{
  "n_kv_head": 4,
  "lr_mult_down": 1.5,
  "lr_head": 0.00867
}
Each number is 500 + 25 x the weight over its row's rms, rounded and kept within 0 to 999. Layers, rows and columns count from 0. Numbers have three digits each. The size before them is the row's rms in percent of the matrix's.

# down: layer 6 MLP down (transposed), 1536x384, rms 0.098, rows 1349-1417, columns 96-191
# up: layer 6 MLP up, 1536x384, rms 0.132, rows 1350-1418, columns 96-191
down1349 096:493471514496496534492484461471513511506524511501509529520529519530429532489511496469541515507499530500483477509474487478489536451466562491525478478490513507508535477519498534537512499485502480495513538500514467499524483486498507487492494491472484481495502476487540514497483497511517494474
up1350 078:499531530508524498487500509494464493488513515499526495516554520516507442528492535494461470416476509463560517500489477510485502482497487546515493521528517481485507518493498521506532489472504542526515517530490510528510500463481485502538502490480507476560468482491521485487500518524546497516
down1350 092:520513481460505497513520456520479446468469524489496498530468568480517523457529485472506506535506480496444513448502515527511465493499481512512517506515457486513458533485526488483516483489510505548489531501528546526504510514518510476437516470514453475479495499482499528507509522498482524495
up1351 101:448505500467497515521494510471513493475523546491534486516489493437505523495491515474471528543465519498486500518480514522502499510532497541535510482484507499535515474473496469435476523537535477473478482507503521439494466484476474499474549488486476507523535452510512509528545510498524523469
down1351 101:542576484528538494492524502464500502511527471513536526494523459477476487503519515502515535485518535519496469508515458496495505507513494486477504466506526509520526487533477446474501502452467515465500489494477479475523476502519508476485475475492517488521521498516509484466519503538510462475
up1352 102:508497489552501514515484558516484499513527495491549502509494474462536445491519501502499517512522548503549502511508489532523508486506497493453565466507493516454451495514520468499515482529489469502478521505512530481531493518544500536479461504517473518526458510514534457479441526482473494512
down1352 098:466496505498464481475459498466508542519499511463501490496513507521515531479464554512536476512517466525507523477499484521458509455500494518490534460477480484476498472524509490511459506513498498502531506520528504532514500528457451536514496484522457524544521503481498498527489502542453436522
up1353 106:491493505447497495520539489494490473499460503477497510527467513484508512517505536529539467537460507483510520557521528532499500486506496496479534504509512536522502528500486449505496559518503514479486493520518497506487484478540503511469487523510468495525539527525480549504508505485481511495
down1353 102:450514511445480523524466492477488540498494527533553508496480526489497489475502527476512486498476514480499474509533509472485486520474498512482469557486492484479508515479514526471503549486507513489536507515465538505506479535518534496534515474490444471519478489483495531496515505520521504505
up1354 103:470497485474460478539535515505540516516490477518503539523522478463545501530487499439468530473472488476515508471459525469573476537538500496504514491486545493484534503448519519510496521496470521507524490508470534456480481534488529480494485504480510482515523511556539507517528469563508470517
down1354 099:511495452493499503524548532501577493518491489496512482523493489525532491487512467501523509489507489481502566471494519484485490535529462536489503482484494483465526476495507497519519533458491461492494496532506527485524473475513487488495437558484503520473511490444541475503539520522491467532
up1355 104:530497501513453549491513521513504515482493551481525517527525511486482467522507481480546508486489505471474494524468505530474475492503525461497437455536475513520466538522509504473512543463498496497507527451500480514502505577501477526476512501498504508483505478497535492469489562504475522480
down1355 105:535485512492480508501502484530479493483472514510502480529491485481519500499570444452537524493490527500548490555487456475468509499521502461514497467489512533537521543469474463473492506536515509491471491486504530545496506525484520525482474510478484484496496471473514502503484526507499531514
up1356 114:497512476533560524505526493529483469506540507511471451472501523456470509486486518464473461486488502532472481518522516507511484522475525540513495466504467516480502539499530523504527503516492466549499524521548508522544504514499562534454505492552516484476527469467497517474498519512491470494
down1356 109:499517568513541530481527510499480496555512532485505500506475477486580513557498546490492487495507524498507519529495512485443530541529513487496520462461484486477488502522497512512490519486478505533471496526480522519486498499477536512522486493496480483482494489515502518534500511467561517568
up1357 093:492471495543519495469470515491496486500512521510506501504501535532477437565494456499495478498519508513511510491519505503490506484511499526454467496480498506520531547443484518489507486531502455485512519507496526492510546535476516524489491471497497490471514482513462514500462431467528524439
down1357 094:528472561434524532491502476536509477514463526530505517503530505512490507504502489501536466516523468523522511445504503558492486523508519510500499479493486465496479517503481564470548505508515521492489527492514501448507528538499483492504487481483490484494494491509497491493518485500472493508
up1358 113:487481476521500543466503490455488467492475501475511505523481518472494511489496500475518477521452515522523538502431508526486497503478484551507510548501500506536482442499513517465549492535498465499491546484498463501512534498542511506461517493496530520497506528534453459546536480491493454505
down1358 111:526571511502518513502482500461480502479479483520485493519516463489452496496524444506501533481491534512496549456478463532507515532527514516474506489524492498510496482503480516486547456498471522536486499452485501492498512542511511503510474499506544458499464488471509511498505508475511499515
up1359 103:506466496501488501484490495476484496457520489507493483505510442502513512518468470489512494521502490493538532490485478515490515510473557480494495508506526534512502473525488498480492497509492477526535556480500490414512546465527512506508470521484474495511504466475496498463478470505521516503
down1359 103:522462520495488545448477470533528542464510481475455472503556517466493496533465524511492488538513493475492479528493517519463527527446518506504482525519553478486468494515499472532526539486516534529492501483558496468446506484498526479457494540507471478504506472481492499521507492459498514521
up1360 101:517512458504490481504481477491495468529546482491492500487505505556485440514488501477461473476546488542541537470539502498485525515488487470455510484524480493507513512511501462475498515490485526523454510498468487460492505516449503511509474485527502477572489522456507478490462506554493533512
down1360 104:535557499490521487540509474446504476496479485480509520519516514489491484483504508559508485490494533477456523539515534531500493491504504496509469530523447492509545503523534509487501497473496474544502481426507500475489501511502474474454534499469487503460461492498525510514456479542513495536
up1361 107:491444491479493510509457534517496500463533528524498485519500528509492505536517501475519468525493436526492505511512490541520478521511446514523468534525497504486451470520502535540466523476481510495517472500479543492489459561500502525531471519510545470501493457523480498521562525468530489482
down1361 104:510521538473486478493449489515485501466498495547499469487491519458489483516472509487429505529467502522498535485457501533514521531519499510516507509516467479468469497509526533478473470460489549518499521490514487479489480521511535518537567515529514476499491462536520528517464522516530493516
up1362 103:491472466487457552531495571497493514488527520490460505493495501468498498510499483524495534528522480506517445483506493501476483517484506459508524471541520535473512488494480547520488495492467504481524482466499531483501525461498486518449460469522528503496477521450469513498506482478503471517
down1362 097:511478506508503553488537522532469506519520507480506505521506503497511466523516501508494540466522532490491495514492516484480495485483552505500485509554492493497482518533534507489490520539498467483463477501465490482490470504529520492530474524480518504483513513515526499476453540472512524469
up1363 103:503473440498512554478517500479531506474475429502503467502510500497507492511502500466490466506503510523516513507539523489486475490477493508500487486433534525494487501473517509474526485481509505453506506482450511471463521437507501457500522533493516480512567434502492479522480524480540485540
down1363 101:504511486494496473535493472469523523504534464495492498527514520512486459496495543458553484478529529506535506508521504473496502460497524551578512536488497521515485428489522514474482499448494468505489475528527513503496479527485521536462506479481492493481529470463468439519512512469545500514
up1364 099:500524495505457497507520449502528469502521488484543539468504488508549469486487456480522518513511512463519523517463489545521532509515522479499501481483525569433493432505496517494545536504493468507491486498509441513466472501509510501551499491511485492478473501456486508474505501514476550488
down1364 099:547477469466468496537500508513513463522486511489516493489522504492528498510475502500468475467504490532448472488428480490477491514483492505505472461494518490483516484481497493499540512495483495480518514518505523504507516493481529505486550518518512466518520517532489480484476488498466527494
up1365 106:493463484512496499510499492505507512498481513519499524509507476492507515462478486514514469527538481504476464529449534540501485494494456528543497535530502462486516509522428524541474504509464476511459510472556481525530499460472498529509502513508506487508535511533512456488492444474509532527
down1365 104:512539499497510499519504506496491455490466479482480501472499490516485502505459514531461457511480482472483459516467469543482478518484506488481485501556521524492512494493485485507497500416506495477531431510549521491515486442515473493514502469479515482494505509509479488498523495446517474498
up1366 091:479474543453508525514451472477510518533484500546524515553473485520436481498451501471526539480471473471481489486488499524467491507494530504514508489544494531468501478476514453503503488494482487471501522451535515482528465470503499512519463502470462467496504482547508453512528497476486504507
down1366 095:516485498451513528549495481489514493476480530526511521555509517510520452514498471514517422501474479535445499438510540526477529515522512505479516491480506476481446476489542515545480457559519499543523504528498502593498533493497501464464462551481468465481481480504495522496469481511476483496
up1367 099:488498491493488500488521536496493504475513488497508498468520514465488476501508481466505522489534530505448531502491482483461521473489515515518458534500492497524491491534507488553557513517554561506517536492509505529511511498514524499519495486514484520505540499492497544533526507491452485492
down1367 101:524453496496504526500484490556488519511540490478537512547516505511533511516481490485506484456529472538491522516490570509488472513505515518486490500489483465444518496451441501471473511522453522550478488492508503542482541497510445510551524491488463487473502494484530490532506497490527531507
up1368 103:490536540505508494502506491505543492501522532532507462493534502516492500530494480509502524490479481537493513481507526539490482489519487474468458476521517497457528528439475502464483518505500508471507479508503522460503503441515505490500469546530511468498443510484530480447480505506478519471
down1368 104:539489483511500511536470502497507519538473479535520508484512489479522450525474514488506485476513486525482542518499525528464524500468515482439518502530465480487491503533493466490490484496518518497464465535486492526528554486526471517542525533527533464524462463522542492490500488435472490525
up1369 097:496469532527489519481502536490514486538498525508488505498514544500517502505466515521495466468520475514533519534500521529488492504532498475512501480543463497478487498539479490475500519509503496517485538512478501458503487479507497529516489495510444480510502514500523496457518490519473494477
down1369 098:479475510485516535532495466507489503522487478479469509499500517470531503544496462497498483455499462519530536483485510470510507522535477499463497509496490487495515493523504465523513495495502521527488525525508540522543507527490508520487502516564448535523480566516528495526532512525463482559
up1370 104:475486477497498504466491492514509515549488472519515486539523463557504456513454492486541500533490481515507507471501539465507521560520507497538503523492525532538528506501478518508467533515557493511534468511505496544467459527486486437466530499483519500499496481470494479477524501493479461521
down1370 102:480487506512501468499480510539470520514529481454541482477511491534518478526495472551491529485511486496495445451461520482485507475488497541504492533500444484486504493504494470475473528531504529488482482547503478531453439512495490446477536502480472473475441470515498493533480540523519491494
up1371 098:486505488453515477475489567496470507481481573507530471519510498487483513503514493504507483521499533487462497510483475532519508461492493474493491503500497504476484494455540527472516513542558482528513485531503479476484550476518497477486550503495520485519497516500437487497466486500487523482
down1371 102:530512535506501479486477451461501506524495533504515483516507489438567509498508555537515468508511502485518441514509458505491536509505536498465506492524461440491476529538480520468495553500495510505466502485537494500501522460527484532505490505498497493493498522475502517498453473522531526507
up1372 097:456476551546444531501449500519491505514503510508507491511510455474490518465508482495472533507486518483500475516499487505509510487551527477482484541525503433463508490488463489474525484461488519493469516500570522495512487486494538481502538491486490500536528462547469493489509503480479468501
down1372 100:492436504496509509522505486468476470462486479509545489489502459470520463513444452488494498526538540517474504494452498528514508517495468489490527552507527490535502528516487494477447484534507510471512468523510498491456492508486473506466491506525514467484478472486493492480541493497487472468
up1373 106:498534520558477512517491500476494462438532495472540440467479497475525505484502475503509502506497553474502482516537489489503543488487516475518532471525499526563497513473484490515488525539511500487513509502462499495499502481487494514491489525514490514490501487531491487489509466502480506491
down1373 104:490519514552494532522462501466511488489508465473524486512479556518498482515505470471500490510526516521500505508469503470499498504477541455543496526507499520504492476546495547564499487497488500514553474486523488490512518507501528509514505433480543533490496538490479493496476508513492540527
up1374 107:506508522490497468481515489510463505511526502473505525513490493512517439493459485502446493472450485535488480481479507464495470500530495507525509506549515507525491455464474478508483510519464459549508576528502543524555480482485494571502532514506540490494470507510495520537522465472493509459
down1374 105:471515503455472482493475473531468505488521485504486496520487486494510501448457514449471483535464537513531540505506483537482458475551543537507507489514511477520515548494534498490539533518495485515516487509530509492478496540528480516512479476506500472518457528489495505528556503465509546476
up1375 099:529468485548483487468512508434513460508520510477511472491495520502512487510467461490560469482485457495479507490461521487538519515514517499470514507470508484510519511485461523523498507480420504528510528480501494501461474491469517526516500526481555493521519486499555484540457488527422479510
down1375 103:499469461499526492497501513462506496494493502466499555510498542486506477505545489502500497486456507494502546495535516482473467499473553533504492461506503502554483474505504528511508473504504479526502552501467511478507538497496489518481471481496470516489488510494515492467510523520514489508
up1376 106:473505508522499508521521484495549486517487524425473458501501494462557516472490519541522500475479508501472541477504530477517503502502511495518511504516486495467519520489534483500503506498500529551514479477554497493522478478500475551520509470517500511505472441502554520499525515514536497477
down1376 087:515487484524464493481498489468495490492454519494520544454513512483461581471463515476538535460503516510508502491506508493466563513500503481533519526507488522496509492514506518488509529513496499455529515523490466507513507497507464493511471531516504507484497496525444491488500501543497465480
up1377 101:486523520541513479474474472480502492520501484500513461490526497521531512493493494476507525474439531501560504494516486537440523508452497484525500460551479475504482464499505513513496557520498469490467516457490511510483490453499436478495512529502521486529493497534511546477516512515484499484
down1377 100:494497530482485466432480475458520503500472529534503509510445531512501468483497499533488503493522520502495499497466500475530515528464504444530531458548468477514547524518532536504533552519537523481524511527473453506515484486510540499504491531503481496521495510447508529504492496502462523515
up1378 101:500464479504530527494538457570504511524518442540543491517517442507534491501487501474468510466496503465508564518448511458531531512516475520488520510498511527521498489476486506510506505514518497496497513549505497505517514513499465498518512490549462507464468535576558486517503487501507484499
down1378 105:483521468500491501488485512516521456502492469479530474494471541515494524448540494516497478494499525496495468476542518509567489472511491473530493483534535485531486510503493461503502509495510519536475490524476499497473486544495511490461500560486477547530563471475479506511503494525520493531
up1379 090:491514506474465476545477523526494536506553518478495520519506490519490490490528523512509543542494527536584493499499468472495506516534498533482532492502497497521484482528479472452500515509509469514501491483514518500500452496497476509520507485480517505498511557499497496529485511533502516541
down1379 093:496533524534510549538459508484521478519466491484531532515484547501502449505472469486505525482474530520485513508499553533473544510524489515498551506499532483508450412465474511511535519524511496509508517509498458506479498553513505470499496540521517540507518482495482478498536457480503521511
up1380 098:484501502518519474506502513500488510449499535537469534448470522495468503478493528509515495501447476509525469532487566546560506545468504514495486500509460494505466477505483457515503548537500522523568513493454496488512445499486517512494525544514523476467487481486515487529463487471502527468
down1380 100:511491472496503474522466461494501561465484472474484499511482515480482503523524484528508516507480484496528504542502490508488496516523560494521504485522471529554500537509506509494507515535488465507493475485475451515497474504471531511517469523491509462503488477495505514488481504472484498473
up1381 102:549530533475480477490514554495491504500438504472494539512498489502479500499481508525496473425547507500550501474500490464484522497508549497499456481527479499539497510524497520531481469492504482502503502498507515535513479528489484513531492541484465510506496492528494508537513490482479542506
down1381 099:515498476482528513502497519488574520499500520490513518499544510518515520506513530463497490459507518456490517476551473465530489536538485434486559532517504500543465507527526516509494469500509504460549496474477475471491494507490519514482515515544504463487476518515543497519477511492510483544
up1382 099:521455514491501498478471492498506535500470501473426558457461538552493494500494497488511468504508506492509442508485502499527533498509478504503499523499513519480565456484511520518500495496472470526502512484501467540489499473514511513479500496499527491485488491523515503468469464478478527467
down1382 098:516504492462469534542493532490480502516508455506455533528498486535507494488467495537473461516492484527451453469497492503484537492496504532516502541544505483523534486466544503485537534448483504476507474514522541464496490510408530514500496496509482474498477485472482471517521504511514520558
up1383 096:541468506476485541452498493547462543505554500473540506483502516517529459544476503488491470532493522495513469532504460484484472500508478490477532502482500500519465564484523505482499468511477478495481501532461487511496445514542530544478522504467514517524512493515488498476465497508483488513
down1383 096:505493533493499533485521527505475492505532486519511516458469474489512511525508508513501519504475488537453503525501474477487553480520490464475509475519506487478466506520556527503536508546501512451510488497493504473512544519507506530516476477484519515490456497478553453539525488508503506539
up1384 098:502461487463501505519492499497513521524492548506488490483530455507490521490516544498495539517515474475508474503465484517500486517479523506517506467468508490496438490509470506511515530507523522497472537499518523530499463498519486515531479488502508450508490506493444503456474503530480521490
down1384 096:493506465468498485453527527541470507483517482483491494557538518534465509481484471506552494485459505531523524509497480475520489509475491551523463518517472494510483488534508487527504468531466533525517497485426504506483510465524540520489514542488511497512549536492522488506472528500472528533
up1385 104:529527500509465469509496535484556458478503459503542434493536558521491484516473467523470441472523459513489506442504504494529535436502453512506517537494494514492464473481521532486515504496529492498515512503525495484521534513469476479498491534514530481507468482522509503500526491491472494479
down1385 102:503502519507499435495479501526504464432489521501514517516546462485483493481495472459520484484485487480507483487503496489512498488528438504516517534468490472506465513546486490514486523525505478532492517496484506507555517507503464517501525495498548506507491499481520511529510486517486568447
up1386 103:498486511527495465508502496513545540529531512551468480477529474517540519480482514513490503508531472481492491509517508496509489497537494455470532489477523545496509481441549479473454491521468445456483474501482509507529476462532507468484474507501504510490513486510494509498519518463537511495
down1386 100:463469529519534512510508485481478477454436494498503505496475515496463468485482496522481481493469499495508466527506477489514500492514533493500481499533491502533497484462507531527496466525457500504506512525541465490550513508505509509490478496480547504482523455528507503511514508492513464505
up1387 104:524481490502502506465505469471515468540486510514511492508520565518530511490505492475492523495477504494477444524479508494497472498484508497513521465493473577441537517508519512483467434498473440523513528497520447512504498511516490469515542536531465514505486542495510548488511472529509501453
down1387 099:531494479492482523491479509497471471518499530526478516507523510508510533513509480472449537535495542531485430471501508541476519486519492531494491508513506530517512527511557475494471456480488493493484524531485491475508479492483534499515496516494506480491488509506522492526470541488474508486
up1388 102:472548540524517527523522490507504527526468475468496525506513450454465477479495458460486489476510450470544481517536511509495527524512474479532523503504512509528491501477477431542482477502470521465515509512448468525479463504498440506497504583509506504559549480481485454513485505492517491523
down1388 098:489481508481483512499470432455457501492498519488515465480478495481542478521536469456490480486533459518487449539504508496502507486498485494509501496523457519503522521501451491490535472508497520571502507508479489521542556518494501470518526474497520515474487487469498520512477525491472549548
up1389 100:516488547492509503487537512442486509478474484480511486492530487479525475514430512493535503499487499526529494487490504481487527529507528487521480530539524505493470458546530471485490499451502493461459464491513486523540518535499507506503501483496507546496495500526544536510457531519511462484
down1389 098:522487528505487498532493474473488522484491460539480509455483485492464494471500476477481495518521524469487542516575481494481543525419493487534504505515464525521548556527524520481528551509476493515543494462526503494434531486499503505511473474520479486473493486509491487474512501514502502499
up1390 108:487500493545534504455440471458511495476544489556465471455467523520459504448512511529498537536485539465500518509492477454507511512480532513526541538506516536486513546474538517441446525492504503526497497466505498452507469506537526504505495525477504484475486516521501503478487501491515454530
down1390 104:475504514522494533511484526546507466437508503489472526455502493535499537508505490478492547523503508506499483488520501498533521518451492489542516519544549553490508500550492551487482529520501464519484495471484525461466468473501478471514511532512521505460475522522504489488491543505532482513
up1391 099:511477522531493455439553519472507515505495534537508470491504507472484520490451484527523462491487467533479494487517550513511514461525472457552470517545504529482519492478495532498516486501489475497484491511450540477516529458490523528478497491471492487501518555533504518460509450514529502467
down1391 100:505493530507453513479532522509513500536478499549498507495488489534485525495531535504539451536529517504488485508489564488493490487475489491515541540450484496486505514479476509504529494500472519495490491505464525486528486478474494472486547497455537537533555530522553552513498497471562516459
up1392 097:506477477482491504531483475471517484491512518519500515551529490512488481517461529475479508524490477489481507490510518490474445481506457483458504513513484505492482495505516544544541493504514461493531479472494472509506494506514474486528560481506519496465505485544475485466481499482432498545
down1392 103:457496527503513466485518460498512497506500535483528536513552542495489541455523515499525478464512483512488528522473473486502494497517436473481496509506479496490543492523494548518512504482531470516517560576510511541455509495512507508520451542480466510526496536503479465492494476448543533521
up1393 109:483475532509475484518560478504530526491510458527528517513510497495530496527493502493505522463483550507493494499494512433504433495506544501494478519545437491525466464497518487473565496435529471516490499483523438480461536464510519511539485513530479452507500495510503520529518519488504501521
down1393 103:469496534494487487475537470540504529475497507496536518494514511499530481468474472510503509553524546515500493470500518488505466508463528530546462497531493522495491459514515518486506520477523492474506543482538500499491478492515522546515503523514502492502527496524543539491502486482522476476
up1394 098:502465496507528516506478507478516483515513507462458434471517462538503498550542551479483518516510514492503514526481505523468530506496505514503486534475484507464502476523498530504539499518541524468539503473483511544467490491496518482488457511473478483505501501471495471530511477527465490485
down1394 099:508493516500506496519510511494507475496514459513528495509497488553501447497557532502476522500468510524443519530443498517536463487507505527467556489501502498469522553538498478425552472518485455462532547472509513475518476514459525461468496518483501484411478496478496468509519452513487493492
up1395 102:471512478479528484498491498497514494505499507462510514491511514512532472538451482430509474540451492508542499495451544480501520496505478485475507456518513480487479472485450477518517524538506465473484479537537537533519441486489456503493501536493521490501512481509500492473443481461537529493
down1395 102:505513498506460513528499538483494480495465494525498494519513529526508484516500483447522485498500498505536468474502492519518480513520469515513520491489526476496503488531540494499513520528511518526526495526518489481478474474470507501471514548494495504501483528532496500459481464506506520524
up1396 090:506513522503493516522491528452529517529481484508515499529469497486508527521517521505533526486499514499511481490498470524490481504494550452459499484536476497509481525525545467490489492492472500492519516451522516443494502533515515495522447470487485472502526474499497506537511451453488480494
down1396 084:524467494496512471517487514586522485474540504513507487538491507466537494497482478506498478526487500471475482513489499520491455481504495516522484545523483557479520482485501525541500467501514495490507520475492529494534533541497541531506500515539506502497468525496533495490487445504523497493
up1397 094:531511482513500516471562479486475492476504478494492514515475504492469496496553497511525521533507493491478471487480500517503477522505471496464476566505529489469484481509506498494498506520541477475491514480468465490568534461468487521510505535490483522494483498462484487503503510455520496511
down1397 097:505530514534474461503490530530497554515486492534521465481500502509492466545485464501464501526539487546448488503508498495518415511474515499472523512471495485486507465491497518450457505501501502529534502508488533537502518496476536495498479536506487484489472572483493534488518519515487506533
up1398 096:555514528516483537492494465434515484497511463494477523468512484462500516535498505507496466502519469493498520501474457515486541532486471479504496518480497519518541496544487458527556486469502481518495498483439536501515510504519542520546476511497478490492474463468477502507494523493501452484
down1398 100:526458495481521499473478515513489506449501500511480486504482473483517543497482523522515482464490466496510507515521482518484510522498511464454516498557460519473537492460508530507514471485505523536517496525463516527515549510515525465484475520513499521547479505513442544480522506518510438513
up1399 091:530486498526500503506536530470518496499536476514525509525497502487460488510504503523524487475487548573462490452538479533510471536464500475492520483486465479481522461486488478504518514534476524500486508455479528458524532536522431517524490506465490505533501491503498540499486487546493487510
down1399 096:519529480464500482534498531521511463539533508507475531525491504459492501519532471465512516472489531461500509470505508516506475504468528490477497500508525535477496486509488488467501570490504511564494516510539501493477451464524482504519507466462483500532489536477491469487506481500482485508
up1400 104:544496531488479528506477444504526472497518514487514500506481541470490471508496539520528505469477442470506534523512490488480489528513515503482536469533518549515472544461559498498457504513495524517443512468502483487494508472513504481506524502474489488492507530524511452479521510480510505527
down1400 100:502523511494473496495489492477511546480505518515476499491498527477481485502510503541476506511512484492439485482511459464504526526496514496519492534519511563546474517548501516472477473551517529511450510492537474511498520478428499531465510483516516534485487499523503536507532508505509470510
up1401 106:538499499537565514471488503499516526489523477499497490504499473504478461470471510511518528474490523500488472522515514509504476494513461491511546472490484460479487478489478389470524489511451530469469522493480495491517497501480487516547464480495515561476497481541494506499470521500492454493
down1401 104:508491451567542504482534502531490499468539462480475508522537473486530507435493520536505479476471480477486486491504522482436479472436539498500519554534541444504479470482523467493462499490440482489530555535529507529498535507481520505510517481501481508508477492533441539470526440483492500531
up1402 101:491507542477493544512495482481458518506492479525520530506501511488514490451524521498541515510479506512489490523495485475542506523532482481481516486516486503509463483518479495535487471496508495468554548501498469490525481525510460495551504527512519509468502469484471477507528484497484503483
down1402 104:447498491438489499466515476486476490540507529506483496472535441536473472502495474541497497516507508497517477476509506522500467532484466541492528501475478468496485526488510496501482482484545494495511507493502526523491455556529540496523529510486514531503489499517514520521474524481492516525
up1403 103:520439486474487485514492448496498458524533486468478466551537500501542482484525496507516522490545514483504493502495532544490499531464485475508502525529520489457515492505489514519466481539513494495562500470523488528479500462492504507511526504491493487556499510553473472503484447494506553473
down1403 102:487512559502511512480508459504490509483477515494495487489522472522484516497537494528519516478520487542505479518447490461536512526499484473486446513489519553498491511499556484559498483480480532436462517503538468458524447495481517511539533452502536521533494498502487533510461517480488511494
up1404 097:503485457476505537498512493496513535467475540475506500487495489482535502556482526515496505501488502520499492527517490569482522463508505493540487482520495471520456542482495468528491529516445515475469509466514499432537502503465492448566485512465494502522480538544537528492485480448504525493
down1404 107:479529520505509482450490564533541499509487475497511470489531487494485458472486519550506472481504521474522497480507503467515469519501489510518479495494504500528468523503527505504510513497510504515441533496528458493489501515516500501519526536488493534487525489488480528476517467486503514530
up1405 110:524508517500438480519553450513499455510471517488551521468463483453489505509504539509493508460531542531520435512493539505500485488501507484459537483488499506487522501487511543518488496542505463547535495548564486482487504467510514499523494523527517513509483452476466522521520517519490480483
down1405 105:524532543497486532519549480494492497546499564506494490473526525533463467508498525485525521482482490502499510507504523463464507475565502472472457489490469474548516500484499466500497466512499498449504495510506507524496499491503543516467535498514505466453497492511523460433476527513486502451
up1406 106:478517522498518485516524539515502468498522538510497534456501480497472490432546470495508470491527494464516537524470534527495471484500519463500513469534466532527484505491529526529539480512482496497494473495515513503515502569463521470509510549483495533499541471521527483488534485474494487445
down1406 102:530499462512538498539522511502534486521515530495482502450493459531486503520515518455492510529520502457492476497529464509548473559462526487516503470508510495515471483516460513479466529493504515507469507507463509479476507528470503475514513493523482483515549464492501450494519474513477499515
up1407 088:517491496535523477500463528463521470503484501477475506495514484474505500492522494465504526510515501515576487529505521521498495509486530486478478437520498486463475454508486510461511492485522439469532467481528479471523476506508551484467500519510467494498505485477512496441523479497519515516
down1407 095:497478468481488501531506508491521503499494515544507539480462461502498406475505517471509481497497502476479519496517497515472516515466526462494521518516494493481498496497550478514497517508517528499484483506523484520487497498539499522495500515464480523493516510526448454491495458520472451506
up1408 092:492484466506465482514500546477509523456492529472466493473554496479476527513500464498502511505469526487481490478549476525510536511466519491444525494513532498544495444492521478503481528543426469507537523521508484506565447476491538487465458496488522527463530457510460454486511451499474485511
down1408 100:478515508486529499452459565465506538501531499466459485534509495495491490481488480462506540492471554505504520498469443528514521521478488512470523546512516510504465545501522495486454545525534544508533495489521472501518492443529468486526537535468520493451513460551475444505502484488535452527
up1409 103:542499530503500468511525524533585473521470510531534525474475495525462519450557555512448493477515511515532533501528515488513511480496535464493485526517493532517528464499523484542485470490483516473514508513422503481506477485473480523505475533470445518459521493526483450479458522507500466469
down1409 099:484510489486522453491523512495465484508490499534485521488497480491496524518501510536542465541542470518544525465513542503518509518489496483492506469500535536484494540480491522466527492473494528529539491530514471504494484516512467522457507530519492479491471487516541506527514490507541469491
up1410 108:462474535540481515500500538522449497494476494510527507459509492495503488551502476518484485481499527511529466505469477526522511483468501520511455539461481516516459466484528537499479435495493513426513520477518486515465510493529463499507471492454492519511535465467550502525464508497504490543
down1410 101:483500513512543491529518489512515520522523518462482554462505538495522501531502502543516460497493491488480506532495483489516489506517494509524467497448487480519494492549494503487453475466497503500455477491518502473501520504510476516459498495507465474548466479468484541494481507487514456539
up1411 105:501514492484504480524516497512462505465533453481536523479492457475520503528493490505478492515469531488513457463497494480509486487537518524476510504499481487491539533510489524471480513531465506473510543529511479543496499532470476504496510534499465506528507497453471480492491525499494465429
down1411 104:481479543487519488475512501477471497502489483476500513448506508502521482497465522527471511566510487529515519463513504475519532519472470512497511502512513490525539516504552468490493550491493492519487538511492510526496466459466505488462480544505537485533482496446504490526493540536528466489
up1412 100:498514496492507482449493501497488545537562484527558528508487487521508521507475498464553509508499555487521481488522539478498542507463469473467527501474513490511502495478475492475529496506493465487494508503471535525535525479511530566512535547488514485461522537464503489491489522516456507477
down1412 099:459488494509515463489503505499510525509510535464496500518498468494540484528522516507524479489538518488524498499466466506519549509532501492530473506519494451520499517520464470502492528540515506517512495471521518445528448463468485461473559517501510523514468492489483528518496558478442547571
up1413 105:497550530490480456494503543516467441464541470504477496506529467489491496487495491488479505474513515533528491491489496518521523492497510457543516498483520460505510486431548527437450516481524510508513538507508519487503523529500490457503513512483492506518518474482489501509478522533502528490
down1413 102:438522509442521509499485478492465469464540445464502529461513523509489447496466488498482509495527496483516520469518438482531510501528545509533490497473499508500518513473523503441466528497502493524485503493511470535486538444512491518486552501498513502529479484446512509525502515484481462502
up1414 099:492509458500486535517487492472523541495476512508516511439539525544487455503461471545477503509480485512440542506530483522494515483476507463539519490492498534467512473497491531462506492472505508475514509518514482535496485504474528529484472519461513474470540556500483507472567476462488522474
down1414 099:525493529490511530491449506526467537495528520512464472522498496520503528504530502528469478513499492505466540502461492495490549495475524452467483472496501511479503499489455512509486536539521477511537513476555525469512488530534536488540500542465484501486495505504489497519507483504509480475
up1415 097:494487484473525528524477539519466518504519474515474487474508557510470502497514514493512516518504475528510527473475499533501481482540495476501499493494501527498519469514530507516498484530516448488535496487515533547478507530489514544520528468473486494505522492530487521462497517510546513526
down1415 106:492482520518493529522525486512535542465531510524502517524512495508502498509465520514488531491475482530501492472513492480500498463539516511506476470503454425499522521510509514512516492486508468456491531479496509492478511518466454520536536501517466487509530460490477528522513533453523467475
up1416 103:458538509509479503508475510552497471549544493541505483493517490473494451495507501518501499506545518502497484484487487501556477509484491547521488485532526469474488532482493472480528500511510499492518483548519495488449458544531512454492536518492513532473464475493494485503481495490494494498
down1416 102:516533468478485493498552500515525527480491498520509495515467508530508519482547486502536454450513522520447533546480509497478514513483514480466482501500461480528449541522512467524487522484489519471493484488506499483465494499527478500508489487494496510508521523502510487513485523464494502470
up1417 099:460457502496480518485532499481478516526512510497452498502507501474507488475489488471468531482435515522559567494555464519490488519491509504506512487498530510512497480500499509502479486522515515497474497477529513517492483503545513489506482504467505537523514529534503490462462513520507482504
down1417 098:505480528507501530492488482505500531499516494500501528505503478501537473498471523529502515512467458517537509472555486487461477481503493525525544534496526488543516522511478521501441493500511529516486550489512537497495483468490487500474468527451466473497488509502502510500494561514524501532
up1418 103:491507461527491470525485454526499527516450494509521522514452478481467487470485549522509479437484469462516488552472476511552488534512506524544498547510494516487496504503478494513463502515477520534553502507503518484519507464501457485490509500498552508496513474497502497544496485501481513498